Part of a small language model's weights.
Size: MLP 640 GELU, vocabulary 2048, 2.73M parameters.
Training: a variant of Muon for these matrices, 190M tokens, 6134 steps.
Each number is 500 + 40 x the weight over its row's rms, rounded and kept within 0 to 999. Layers, rows and columns count from 0. Numbers have three digits each. The size before them is the row's rms in percent of the matrix's.

# up: layer 6 MLP up, 640x160, rms 0.212, rows 341-490, columns 120-159
# down: layer 6 MLP down (transposed), 640x160, rms 0.111, rows 341-490, columns 120-159
up341 098:503484455511507489470525468469488516477483592477488444586543503443549467473463490462514481430485455533525445521560534526
down341 100:436503508533534532535470483516527548458472476441480522571559462491529473480442520540502583532488440453515483414525489494
up342 100:555502470488477475527511550546498445479526501476525561518516466454501534495550526494483573481503425519533529498483544591
down342 092:520501511475439496471445478430352552532472513576519536511568557546457501568515595525475544589528460486553496505509509424
up343 094:499517539366535541536548505459464466481483493488512501448414497463453456478504511514519570398463488477541467523518525439
down343 093:483461539492575544507529533455528527491495431544477477514501492516507495557450592477525507548521482505450508477532556517
up344 103:464528528462539521388482503465541494528487524461439487499548538527569540502459432500439532450532483549501558466515523552
down344 102:517480535554524594527507444531509531492599495500481486547491491482484504463502486462515512623527472533436525505628547527
up345 099:582544545514505483488508577529458469474559478431455569551530518470519491448502486473526558502490464516432550490490566544
down345 098:448459476495438566470479491454489492478470508438495482448509451493485521491546422502470403441466552499508491500560520475
up346 094:495520485495495532516446471484541529445552529554516428495476467529452532498497546475420496551476513468582459541448562503
down346 102:450516573517549457463507455513525519526505618513515540450538535458544472496493490461500465504469507456559481493478453515
up347 106:458474492491508564432494505495514494495552494583455461464437548441463489477453476482476497430501476604570491481490555536
down347 112:525465487474519515443549555469526550464502512519463468535455506512509519454494512434517459495491584444456490549517474461
up348 096:505481503410487504601533495492526490573490454468570498508469549542508526523530483512506423550522512467495496519474442484
down348 102:427482544542539506423438478488500482479526481496516510564483548527529512484574458539566498510470540480510520480456559538
up349 098:532527523538487474437509476552432449411554492455573546509505527487570454506509472523440541472506555482529509512541485469
down349 096:461495484491517472534501564445504467512485518530496548484493483580471476529508573473545542508522475552498502504475516512
up350 106:482520506459548551458544470493550525469487503470503522488480499532493470504387466479415517464493450487521445461520507517
down350 108:480477388467506526445469520478453550491505525498477530482502468565469490519490491441563570462457566504499577519505463487
up351 099:487434525533514502494446406544498432534507496598497497638441481451489456459493528504464459493521441552478431518435511414
down351 101:553548456498461527488484512422479507469543448465458471525485463505460500498536494519531438480450501499472456529521487567
up352 103:440439481528534490418540484505577540429473494497499488508501546472517558486518494465484461519394483529508504493542437493
down352 110:533542536472495515517495462492536495387456547536459523542540528417488484450545433479523442529433466551548472526433522507
up353 098:539526583480481575484493508489504497525476473500476574561554463519539533489473511500451455460514418516397493511461466477
down353 094:554511422532553514556516503544524456430508484523543446425458495499397423482484537454562492470476502449496503461566526510
up354 097:498469468538473482479430521499481535472532450516547534529467552533486603478547564458560532509530465516429526550515518458
down354 102:522546433541472489498476506497531544499468529372520483450511438471464546492472523516620557490465571521491437451446487595
up355 094:607518487496515421481527551518461599541527555500498499509448440499501562489507482515480461431471473565519526495516467500
down355 089:490509448515518502538463523491591498489513520489503485482501463522518481527483523433508449516472459499514426512469531441
up356 105:469505491494528482471521513416489440479497405556521547495499511542396481465489502497541528526557428477555471524482512536
down356 104:470441566515527547471598544506562528543497499532474538476509504513525481492547427478556534500554528474534467478435479506
up357 099:493526489437513468562507473530513440473506481508541498531501505551492473451436542561439532445542494473559475445506567480
down357 101:466541567408468421548442423514511500522511529464545501487503504491518513515517528496475524521490501498489467536470431520
up358 093:517494498438428543525493476519473523470545509485455477416529538458504434488535533501467440442479532441472500544572520476
down358 089:542539479448505520517442478456504571598479494527496495501461508488482513489470467511491495482573493514493437524462535531
up359 101:393548436485491488501604430512454476499534465475500481489507565506549525539466451518539526481501513494480437527508580523
down359 100:471517503486460480481438513459554487495581554619477440502507505642532555502535543483530492477510512540490488504503492524
up360 108:479513523457514483498430504520583480500553403469540523507506474533476452459457488483523528473532481546489483492465512509
down360 106:519510520527529508441510553562533529520527472594496503488550538499518561498464471406530488583428476557465565476525483478
up361 096:436558494469482547434511467490432494576491549476485555439476511487475513465510491540495466452425471569502507485552446473
down361 093:504516456494562506464522481520511531483525526445521555406445510504481493500495447492504529559460505476505477518561527508
up362 106:441521496493516535534463529496408469510544506480527534482534419471514550530483538526447561550546467536517457503479423448
down362 117:483489413545436469502485541525471506510500541490476518465515491546524522579459544500536521541545397465475506399452519550
up363 097:503446533560425426466447551500518496568496528503528479553480570530461491473560491505553538478509478522462497469492439549
down363 098:543502458510543533488477506520480471477497512465508484495427523443436511492522487501531507544445502482485524559489586532
up364 102:544575522474460470492509519484531426556505488483503421479500501539508455446473507544510553488502487428503461509438508467
down364 107:585418525501571480484494506540526455491467498547474480416475506485555478515385495498572495499515493484500425491548515534
up365 099:520472451507546506436544491451522470547456577431577439523460496432550488466465508592493494509520443449556480562531502503
down365 101:499448503530389504495416444510485515533493521507452566492543490519474519567591468501527457525535481552480477557552454526
up366 096:498506490493491482526510507496435487432576477519434592484499498503506465464512514455511530596475520452457495466497501518
down366 111:538526478443486482534486535522496526567400512399518465535562523472574543502500584473501570473496536448522466481533436488
up367 100:512393553506540478506422515454523512485520514573538464510483511495491412521503488508486512484519494506470550530461444456
down367 097:500513528410547457502509451409488549475496465475490456461522571485529510452584527506482478470541564511494486521483490496
up368 101:479582498501495457509492491491427533492457570453550485544544534524467495517489499492552570554547498540481538507487460448
down368 099:552506606452480511494472510560419506499527493475503502411498540600512483456505521438480489462463527508462459532478538463
up369 095:458561517525436458451514473555526490469434538471506484524438507516448506607493458497476497415545546603516514519494541502
down369 091:432520486522406442467515549472507414476500504523469485427584532529508519466576447498482482511477516495452556466557463538
up370 097:562483553517602447540463517499510509510452557482524548512453515452534473530536493558460434600509378522528420452451491545
down370 109:481576532529494478491538537550526548471451455490469534498537571522543465576494537402513469516559504490476488441515386551
up371 102:444512586460491473487455507527458528487469493503499422543487516492548545510499514446461473504459460509487539547561489555
down371 109:527545573538528477472510463405562503454481444490520496563516526493471520497512442525590468441550475415449486505493473548
up372 106:414535478544502436474466422480539581605508499539480490555470471447459418496623564439537486462394539487493504429497477560
down372 108:462528456471560494445545602467514514540513468516504521530460455516468442516530479470519447445573514464522438518508507475
up373 139:555504464446543538476475497501544480538456468419506466503477478536577493537500461460461474505512435336539461552582492467
down373 111:506492452422554505487557541501551502541418559533509549514511478503512524503492489464489486497516496499468509475484523547
up374 106:515505482484512423527475466510505557476523524485466483486443500505541518446450452523492507555459452437569442546489492434
down374 104:517550468474493414459514487530423478532453528500538537455551523517472549488503584593493542514511452409480507530513467518
up375 099:463397512457507471495499498569504516479466478537531483601490499520492506520448480578508423524511543515566470543476393453
down375 108:502499422494452490490436517507530463491404539523546445505450485491505481496512499515494518542463530455479540499450407432
up376 097:584489468497484514502468484510538475454455483541512496483508498486461482555501535387520568508549480523471500536501486452
down376 099:503463576499552492587538547553532547528409505524520495476499512546459420493460478555482478485534464455535488519487491540
up377 105:419416538451559523441465517499491431535509558487500516464404500499564499512588527423459550511502473479533427460497551463
down377 108:567544463479551487461512520510439503550506497415537501502454498443442512513506556493473530541529526489460534456548554504
up378 103:547470469540522502581481529584451506518436520549510515511527608541467551564508520470446458492490492543494488486505393502
down378 097:458495536495567538436456460439495540440510517500483485478496475423459561477449486492493495545490447423534435460486611470
up379 105:466531526493451484529566482465525556504513545474481567424439488471457525551524510585473549516527479534562443503489441459
down379 116:460475464562510507563580507457519560501459494510464424488474555471523482542512426446525515458525514511524510464480469434
up380 111:513449484539511438510527562392551477517463520482572544428474478449508538570452575536538543523534522474552507498519466524
down380 113:438433475508558534504467500521480533526583558510490517479515469516446542454513491513476529557423508435464476504417497518
up381 101:513554558514550404521580452435535600509553509524508522493517533521401526508529507471512488579464503498491501440571424497
down381 103:520511471437526459512419492499509551531508461461423466483459493534538467519512509476463539521500473545494515500567511582
up382 096:548521460525484460497531466538514490492484540474572448522495486516504472514578509522507497529437570522414535516475483496
down382 092:470461475485521435465500503492471466480591434480474606531455535552458579503517529464578460494442499530525466496564549541
up383 096:482533516500503517468453445520506536497515502516418544450474583505544434575479526453484499519478582470476507555526418467
down383 093:520428480546572497532534493513502495482458451541505471517563412586492514503517518471548482525499459485524534540531478544
up384 092:454423482474578500483535501545524574474475560478589535477471474441519542472527493439590508515506548471447471573477523575
down384 098:500504493434542469463545522506427523536509521492496459561446471489520487545434546536471446494489484439422537466487539505
up385 099:543521498479503519461498460562533510439500530400470485434489517485528499496527502447529509506388532526516631535542420466
down385 097:523406546443490524493474511464539452434493537491519516477470502491510467505522523515450559473505553546467464429418534509
up386 096:454497521489530456520481488508565590490598497524499468557531448438488522430517491538457498461567478518448554441513469535
down386 094:524495513472586535432527436493507558501512436493435418494596476498476538469550474484491533582447439510469564472463515478
up387 098:472522518462501498505505475477472498512444511517565541538460501445424514549457550468465525489428542553493462475522494545
down387 105:422534541502533437539482557506532454479519518541486463512532545529476578582377503499432513480533450448429420497532526383
up388 109:518524426502477475459436513495528508455521472512508451518470553565518549525559488459487509465529455404596508493549550554
down388 113:505431551517497477448558507502501575501484500507502431538490526515529437480517524451460439497503482506564461566493489478
up389 099:517508549459534532515549475471532512542476523464420514559469433567486527494582486438503503562471441436447510507522494468
down389 096:444527471440518486516534545502509528536505474479549501525437502514501416483401512527513589478536560500556471428516524541
up390 094:509427494496539531474476483579525506454454541451591476614456528495479478502431473452498490484512506493536530528519521562
down390 088:478518533534466518540594512429477514517531492456470467503514482501554580474507417511524471488475525517509572455433452493
up391 106:430503497530487499484515453442506470463542518561526522456506529473583471532463464448528504496499554509492457484557522573
down391 103:438489475532575508503489555518516467504526412496472457476496473513498548521467498451498611481588561536475555435504530479
up392 100:458547483434588455473478529511526498560464535445462536469508518476488564463536516509511618493468457484464559503522525477
down392 102:544477547493546503516582405425471444464514467539514440459500490618477432542487550495540408522574578508489454493505483481
up393 103:445466514451508444471424468492508570500523518502484539469472500519544512423493541484526411588458508494547441491594557494
down393 098:572467544386589475542473484508429471500482484501505517469486470475475505565553489543514481508564478510590451557466520532
up394 101:512526434505494498543485464526589574535519565403503512582526424504537572497434477475553541488501490471479436502500472540
down394 097:502495504479497449528492443448532536534501448422531526560542555457474522472474499521500449488537521476522492479475510477
up395 095:593510497505549477485527425564542518530556549548437583506567467532498549461475490489529482520404458493499515470531491526
down395 105:477457506508477451524504545457444409467547408508504509474588495557535483493427517534500565517479513438492449520526506437
up396 100:519456421583513506437491493514457517485552516547466468568497418486485499508492518524512524523478517505527537479512575453
down396 098:555535451382512510570499537584507433505554493396464513494487508555533507481499576467507531453520481549485490506519541555
up397 101:532434520505506525468449522562493527509551484484473484472508524523533579474539476523478491502530484448473523488517474499
down397 106:508519527443478501519421547453483581559487520457451543503478583540490576447511487499478500481421489479502498361533430518
up398 103:525549514487520452392430462443515535497488450496497479472439479436511540548443438483523581456485527459499478505456503506
down398 098:539440515449447473580486533527428504570584489500508517545563477567519543492471555508491508499461584501541516495460467444
up399 099:482396541494566459478515506478471483497468523511521461587503499501447414503564581487493446499504509406424505525536540503
down399 095:486487537584527527496516467524573562483490427548431605482471522548456566489401465479474456499487563481511475494491515460
up400 097:496475495475545538506479492544488543431559571492547439525484432511481514513513470509538511547495457531464481483492519552
down400 097:446506500486580511512522545436479484463490507452436497487531543547521491470451526456546595539449486514531514507517473548
up401 100:572464473500453493388493452513553528463531442480540491522529511460425506506485496527422513446454467493577498531577515518
down401 092:508519463471446521561488583484490506452531529480494495510424498576519566484423467400527502556571575601441488488493554522
up402 100:478354532515474465449510593506506528465584476547523528418446495565479522454464476523541446553563487471509488532509508551
down402 098:463437497478470565498473477504518495489564484480441440501495485560471519480483485529452478536469446482520498577454521514
up403 096:502489524523534540472464439517518535553538525486509414446411513521524539531491505480522472547488485497494481512474511477
down403 099:533472436538514479527464541501481470523499533450541454539493491461463475487512515540473504485533500528549544482557524498
up404 096:468457580503475489486477505498492495471434455533539529489544475461472525536473474507470505488505449501488464510463499518
down404 091:520494455520557401449543485505513468516512501549525477493467574485512448491557462511426475374489527489505511448464508531
up405 099:473512487438539455487494539511536565508499481562452494543481546529576469519506515545563624511469441501427467483525530461
down405 107:461495440522560529557520534466519495450488474489446510515512502453550479524488502507545521557534568472505470471510524567
up406 096:514562598523503540405517433487531494539486572543434452515453456506505529421500457417544459524522463540498516563449449498
down406 100:585544442476574478474484516517469518534461489376481494522517466493504519555513536526474497517503502502529565504492568432
up407 097:540513423479425498427516551488458507420532390525474510549434569543528500510565450550515579474521505558536505492484583468
down407 099:496466486535470440580514489491570563586522508533545434483511504481497473497443544505546507503463511462475501500544473425
up408 102:512477417539512452459480482557465499431551469439453454457435501531455496515400500489499478505544477534443502474506538440
down408 103:581444450559532474506502544531486529455464461413538474498509413521498552541431553536493504518573427437547507525515511525
up409 098:580566524538541447498479581495498454407431441505511573488494496464484442491470541480517545508494484522434510541591557460
down409 105:459482503529475585440508421470493517513449527552514506540500514558472543529540521503520429492486495497519502489455433541
up410 100:425482498517507513451498402515511530528555479493465510438515460498501482499535503506532590525545475472501517529520487547
down410 095:438515493511545518543507594494514466478527487490506482479494486440464515528496532521497444451494474601471472458521589480
up411 094:523475444455453475480504591495545445440576436570607484546485543489531546477545486533435540546524486523547563523542532496
down411 092:526473576467488476463529532460511534528440510492541526449562541549480557468503525491513527500535502552484501552463517489
up412 098:534524517506429572424518505444545511491556495524587442513470515496446518511406502466471483537475451564530457518385537515
down412 105:499495396475460499415516511579494469400480500459522494564594453572472582477547491483482512483408516481541476508481542522
up413 103:489531392487507578426479464507480545420444423483522452417502471506543512459503472555515458503436505488472450460513607521
down413 100:476506538449430480458526484422536517498564557483468440537473574519472488554521503467449538474522531562548526473562461552
up414 098:490522510509509570480550470498527524498572534451514549461417535484463494485526508536514444517550543443507382505517488500
down414 106:499478502525528599481467559526503512477565490518404491486523525544542474515459506532526470439559495494539491522526486486
up415 088:554546460537421500545513488484487522434437566517554492450490506521475465535525466514502569485529513533453472488462396521
down415 092:510510434518558537476491545491490494528596457514441520500514508502489478405491561545428452574438466486531525512570570507
up416 104:497535498481476494521467507534543500483523541480509605484544591452470499610521568483536542493484432476468517469449473495
down416 103:516444514495396481547537449479482455503566468502497485553485504529473545474534556521455511551562536453543392467510450492
up417 093:464508468587413528508463456517461557536461484467475498526541539471483508497565528558431527450415518523507520538476442489
down417 088:498499564506533446485555510496444507448545465519526492453422485566474554504442477465567483596542509517506498522489524497
up418 105:498448509515505404472520522534480491509422542553484473515463577509414475509577456448450434518528510503542525443526521524
down418 107:560516453480462490520536479583464588468494439468454520482514519476546525473531429490524504511497506498434441507616530471
up419 090:519482551531434524480534523528491495483444504496532537526537480452573497470493604494396493425527524496471521398528463554
down419 085:556552460419449520468635489563552576465513470510496520528428514561497520445530511501494503472530577509450509470524477466
up420 099:564503514543522476474512482546478479494392481440561510453529474468592498549493472565507508501510460502533499496533500503
down420 102:418506462450586526489456549499479539459512448497474523456574499536533477477460544463554494513432459545455553496537492547
up421 103:466568515471472507511461541436512482477475469505474489485492534446468536525514492446484512544488498484459462472508516497
down421 095:517489422495552556513505494526464577505463538558418520475558463499527478456494519481514458452574503531565527540521548527
up422 103:527493482518486446515453515469613558495449509561482474423441523426483529521458498532418485497456424517445549431472529490
down422 100:463504467488486556518463530480490484456507558478529429517534477518463506471490537498515472515550546462432464480515464540
up423 101:484556577501475520512474459517534455471470508488482556440479606439541501548469527498486469471589492528524518491463488540
down423 109:520469516471533516400490540499475472472516531444526547529518423540576530452489489607501532421516518454544534524481514525
up424 105:516524468505536513497540461523500500432519546500537456538454502491413430479474473413539529484480446508439450482490463589
down424 118:551540563523472551499465475458522431415476554467564439510419486486459473597523528510511545510483512513563471530492457491
up425 094:442454495459500511403432447457503507530564515530521495536511479475491465408528498499449455486484495535514511419551443542
down425 090:519499494503486490547518557488562522441467554554530471504464513475473521500549497490530404589483537529441445509511510494
up426 093:485477573437494524524518487536516487532500503464544495497481520525525524545473419517510518526460418475526543521523480478
down426 095:512594464490519558535473469487491459483538507475463537472617512496491477493476484511493517510486467471496438511521505537
up427 102:480461507474543495459578514512509554518584476520499533495465523478501512447483499510498477462518495462462404509476545585
down427 109:536489503471457516525502512558472579526440529546503603533449489520555452567506505407510556499525502453563510516448462447
up428 098:471470528457538489547528449623524553528493515503476525555527545456538509532536490485471508510459502462557422549505544482
down428 095:548514477473487470440526534434538484475488469469517519562488531505573524479505495522512561485547515479488480462527464480
up429 096:428496500466505471479478539507458555425575493605508556481445481544464538544465533490533522556441489508529564486488562492
down429 099:500497498511496493507561483430545449507495447504563486538508546505503465489533532494558540459530463448452483436492525521
up430 099:529462497548473517454425447561536467551470471521480457488451432499481533467532539483509494582564550459487539462501571520
down430 100:484548434464492499514448516508530571530509441497539398390506431470514531516535558474538502477516467495573573511473531537
up431 098:548507476484482568446508551548547553502469481496520537548415409453513502513484494516518486496520517454537528501508518433
down431 097:514545467502459494470504508479540531515543477546428468507533519510499505458530485549446467561446526632506511474496496495
up432 099:387548588535544420453471508506453527543512505516466468470486475504506502412534506510431528449544527532456521508512551503
down432 107:578561458490541462478554481531509498488504497462512468506488461525481471528397470443504498495468462487509469465474546458
up433 102:522481435552556537500474453485407463530461494391478439477419464485582506477459438462542494529501544446577499495493513537
down433 098:506488516457481444548466503463475485487496462528528529505486524530452483520542442570568502471469504498483518463479438479
up434 097:525507527470464544555442540492523511500479496482463500474552509437511441420487546504461592455486446504552542494523532543
down434 099:477537519529443487535501500542460473495476512519495544560523483483522483472498490506397493501529502519544447541460494583
up435 105:548532481477539521483476480524434541499518508514506563544481511434519492571544546504526462473532451520497514495437391520
down435 108:597563478533414569544535451532534506507510515445491489472524472532474470510487530443471483521526490499508518425514466494
up436 099:547487505438495442493505563472468506432468529428562497552482431465485534512518506452548527476497482539534520489545462507
down436 096:465490532486476575455577563445538552451536471478455483379523501510515463489511463482472488485492468522524539512461485550
up437 092:458463514460452564569494481481509598585422588514488438481477471493495472561527526467435478500588446487502562506539477532
down437 104:476620472501523583497577470563533488501514467389463542571524490525513530545458485507536508506391540498496513500540495485
up438 096:521455497507544538481465593452479507475461532522501553405457506554557520536583479548500460519587516498488478460508491549
down438 096:474574429512494509529489461498506498400505535441500543531555552518500482520523575539505493599493482511525505521498489525
up439 101:464454527447545523434450487402488467499500581549469481493512482538537555474458492489445459484565472531568464425566459518
down439 097:523526458494515567564543542482472532506508483545489444542433486511521454518545563553538475504467607535454523487515547424
up440 110:491509444506539572520547495547485472458530523415474523544509453530466487539474475542481463443452503563492526451435499575
down440 114:524448571444565524511439532514510505488507513509497437530504491509552479497546492462459509535503486420527512509474509515
up441 108:471497516487504481474459445509435557482442543484573473478518522491493524541526509427456469518478504491461578498497477492
down441 137:558504516475465461483523481470502507479436541494481481485456498516534539604509465411540434580505486437448532556529503472
up442 101:485511501470551565510438486465562512489553479586506466548556591522521486490409447549509491509521498490538456506495422533
down442 099:405526522513489511551554443545500468455461552465527490453441493468524501488395484504538477488507528423476476538497492573
up443 099:444565561533437524524476486509503534438456510523524460528504544505455474504448523446498516447512515540487453500532477406
down443 097:527460531539530517468541511424502505525544507471486481435561488542515431483558438513482549535419420467534427488381502522
up444 098:533467499456561486438498507540519511501509430563571501533530516469452524499530509486538480471451473496548600452507432530
down444 103:565425472485547529507470522459445493517503398507509562533438597548454527456489571558546476496473426494538483450560569461
up445 097:441503499554429552474516394470488541489506502484474442450527536499505483496414428492519533561521485532561568556497426541
down445 096:430486496496480443444515551485467493459548472490503520524539574491451511500503505501490536454519539521459487490441513471
up446 105:511517543502467494530554491555598452489453459539511467460445449487542531530517423416457454409508517491431533475488492491
down446 113:523462548454490482476500537505459465548455461461454465445527486562520498484580588527531480546446551527540523417556508595
up447 092:522486482493487491448475461495531468452487524488445487467499496468517439488507530503496486481504552418485474547509432606
down447 090:484504513530488491550498574436497519442448468521524526499511446559469508532529489514539424522524478501497457608458539500
up448 099:462473527537400507478466461549526494498482451498516537490454549480482490484511511508448516523453474489549510596429450527
down448 101:515499496525521481454502519503464434503405439489514579518512492550459510405547515518467509464456537477508439453484545576
up449 097:490572490449543482443455484519473490501550491492519399533513513516482478565451449458459518469544489396551463527542484475
down449 095:479505485521522466500447505513436523543534417488519461531451508529511497523501550540495443486468501516445528482473532583
up450 092:522487497621452512528546437480508469522504490483532562490490485436500501453470494517518439463492453523469524512436517456
down450 098:527513449490564534517523499551482482450478470500530506482525486481512478443459531529527466499467515530506474489533458476
up451 115:444450489463486498463510460610547531413506490540402511469562440565520589473431483481551490457441423540548503569559450527
down451 123:596544508548481500506543447546493465483468475424472571505578542497443511513521540480507466610443426567501477557516533526
up452 099:465474511570472528489443490524542565450504418522503490479490448466441530514490541446479522430490457495475513485463535523
down452 093:510477442490502516516478590587464546498533464514501521521476474569546498508485496434490468509508492529477566424498496511
up453 097:494476489500576479519457495422493565478458579604461496490514543467534520505524485447524480514531549499488432550561584492
down453 088:498488476461487465461493433532513467395535528477473614456474540525477510487485441492502472477473513424491468437500442477
up454 102:470541574490535529529500445425556509548441453481540473571499508478532485498536494480472498530475497489403517477538453545
down454 104:505508460535518472507464443561475440424537536553541528549430481460475508529437508536489420511522526470496397483551552540
up455 099:467504480574477519455436505532553496544488470465578476525551450519517494438479449596446450472442534418516473549484530524
down455 100:508501475399450449519496539482460504466429549475516453520503525494533468518497474550485522478550470501546531484522499524
up456 087:481470504487469371505492540450509435482499475493446496469495476456475455510475466515455467478457451511524524457526520524
down456 101:468473548479478559485485552458474571551456479560514536529512519534519481450490451501514532521522595543486454508445513413
up457 089:547407492504502486474481416523476452463494592530407524518478511533493564482477469542483566501503456485518496541497468536
down457 094:455536529562442540525468557460459534548536471481575566479526514435465441495499501448490505453533542543493491507494504504
up458 099:477582531469446545496503402552458472455506514471492454558517537508493450567551554524515508506440468463545497513523362628
down458 091:568494478491489513451526455526421465494526546494588512464491529599417498530471476471526494524503547565387479563462538454
up459 164:484539444469514477425471497510522514547450439435463465526502492537539476551488436432499460535520417392537539497585488512
down459 143:531524479488518486459491489493605503497495523483492510495477485525521494519509490502456493541503462420495473508534526557
up460 096:480422489484519572516523515422487470527500447501511509530488505518493493523471515558544455519595427523477560524454545494
down460 102:468495472482527491499525603515482525539452509502523532486490472495531545556545403446549522493497520488473451513541533441
up461 105:475518512447442557484542470540458539566532520481453506556519515526553541569498453471449452473494488544410455459469493434
down461 108:464520467477458562431518496524522509475505459455480478471466436475523463486531468482540539475466508603508524559461467503
up462 100:469512499501465457507510443556506530501483511449514509397519510457569602542446496566476563385502470506487491512509549468
down462 101:498518485415536459452501536501519457533503527503505515507499479470598490520543459475438589471579500515500592584521572508
up463 100:446491496520511514430544491553441460517549523505503598497481428498588523527570471456452509508476468486519509523497458509
down463 092:451476459489517465536521568476557516462504447512499491530522513527496498477493548508511575518453486512452460471479589461
up464 096:464451385605464462555484535464491537488508501519513490463505446508487457503493482464510460554438485431519415595440520451
down464 102:514475461467497489522465449521565454485551539517448539509549516407497522503477543480510478493496536568454446468523498503
up465 093:436493539504500518481438563514528553524459472472453501430546489538512526512412429580510551405425434525576539545478443524
down465 097:562559548492477534529548408529528459515460517511539463522425482512522523509516512428465388512541510547561431494482533466
up466 096:526484504509456485437461483513466435493493527481574555545515489521578538470510522525604497567503466489513500494535471505
down466 095:622509509484477531484406528478468488485553567486457510532467455470537540521450468433506532545479523559465491491571401511
up467 097:441465465551530502428474420497512492464476540584524471499459484465500597438550448511492503496500528477406418497485518482
down467 099:591499517502570536424435480486584547509466450462475473476530461456570506484432484504521445488509511541551423534509500483
up468 100:495523524555499464488496429452444501520523567532517548486439525492432537579494522468593446486489540468505406541531571476
down468 104:537473460435476464523501494524497492651447517415479492549500471553551520523484543491533498464475482558489482459550473534
up469 097:438517482533528552480531429478454459472508476488478501494522509558556514499508511494531519546472491508458509514504486477
down469 091:515526499499514513490450504507522542519528467569486459597396477502485490463537482470518484428511504508547549393524502503
up470 089:482536415522493518482505527488503479511447506420554516557544484486485541479550584463482488494434504487501574438483526510
down470 090:500456516547521458541532530505460540437551497527453491440470493527524468492433515540539546515550532543519456486563502462
up471 095:485480575486501478524490498469539493583523549529496511502500518507576448505465495559449506408504504512431431514509460549
down471 093:488527562530442471509559490501443469485528482430562487501505497547542540507498467521553507474584497484517484494568506416
up472 102:413475452484555488473498506504507482503517551550455494506516527478546471471526503463416506507506481532525557489564487549
down472 108:539533493496511562516451506478471521488553460558483510498538518430521523444470461503484458479529475561526528576573520442
up473 097:453554491478502493430504445533438549430479492525458465563467452528455498492538525575592373494485472494463488463498452508
down473 100:545541450541512476512524471481533545485448511506548495491465512457562453453505478496525505482466473411397481490477547484
up474 100:472521496518522525505466484552459590503469469516549496564468536473484470483422547539423503546527535509517455466528462415
down474 103:511489490467486528481498500520465525613586402448534552551501500508545505568468465500548549458516523541440452461487477522
up475 091:499568546526498543524439467545430515547488437509495448536484513520513488479398500530482487490493501506499555450501584485
down475 088:458557446466552475485519467485540509541522548465445588472486523482490493424444429462492490508484548484505489535550572562
up476 100:528542536531495518455394480450463491488468458513494487452514508540500528452520559398527529468521434506520446507517523604
down476 095:552458474555453534519493455535456490471521510495486527520505442488533498506458460542406503519514524495500506492441475499
up477 089:506507476488506574501467451564475522480543482512501546501505468455516453581480527517553552500497521541462498431487461508
down477 099:563530498455472485473567483479548502488455496469439470492471449451485532450439449467509506485505499490532478525512548483
up478 096:529557559538515536531508494468522465471498546542487486480556510482533435512476545575557488530470469506505516536488441431
down478 103:560477444516458496476548521490548504450513481472444497502450450461456549555451470455466489549516474577486548552491551521
up479 098:555499473480522474443487457493457481554512440474515453493461477444570562474535546481485450452496390512502472485473508560
down479 096:533436489542517504460527460481498552480544535504534494502443488492460493496502530479528486534510564550473530429421485497
up480 101:479516478486503433495511542476467516494526423468525503601474539538461486499423482473508503495550483526492452496606513566
down480 096:538510495520526459538466477528477526418566482473527527487494462534484490452430443518566558467601502485506513502481556546
up481 097:471538536512436507556469492447541493505536617518479509518492498530538513468543436471545498474445528442530515403501544512
down481 107:522496466531464479517487535462516479570532547481558414473498449491406495461505483557487496504391474429533420577506491503
up482 101:485539505552478520446504550479484442486500523455576467519491458441512553526542541559425410540481554459481498530500481418
down482 094:497465554495484522474511468574483462522556550468479542517456518577524489541404455453555493538541570442534449487478476549
up483 101:493446465456547456466440503492542471490488551490511536470525499473560569569471470520501523523536426493519452462508470578
down483 103:447518467491540512472511496565579521536500490479483433416458520517504471525561559434543488513434470424478522522484459474
up484 094:449509516501532412484546479528458466486512566531513468525466496474486500529513478599497537550433562477500524491488550468
down484 090:604515453595565525491475466546520519531493480513501497406463488422469424504511503464534494500528433489546513494412512395
up485 108:508450396527563500488456483517552459486500528602513505539480484489558487470476451460492448515501530539532486474485454513
down485 105:447486452493487521460520394449496503468507475482495505487516556444485470575467509444476558512499453590505522485538503480
up486 107:511525592474455488544456492531489534463546424474428426493483521511461502491496537499465530533465489508541482467524507515
down486 109:505445443530449392496441537461491510543504551505517606502536473489517534537504517471488516533590483505486445556486402498
up487 095:481510414504457446447469473470449590506565504526540527496499480393475537464501435496512527559537579424552499560503517527
down487 096:532539488582477541420479486509508453514504462498483586474522531544501470514472542483496505524499434396446455523469447457
up488 103:518502491471532502505533557531456563458523501512515486507452409468482466599531558524454520474476526524391544444495493529
down488 093:476474445515530554539482511382508458508519581509516504522516522461452542480540566485469582446446500487424515444452484518
up489 096:493499467465465530471522535521499500424410511519488487476477490503432413531503520513484500534471576536550535458521497503
down489 101:497526454459469434507514428477503459490432554499453500460511495491497562481501541477532475480588412445524528501570462454
up490 093:502483439530483513484536428484434486440465488513503508481474521464501490561491507591511533503479552525507529506464528488
down490 089:444488568492527437520431567525505558488508496545572476484468511540426457494505500462526445461538482516497515556472470497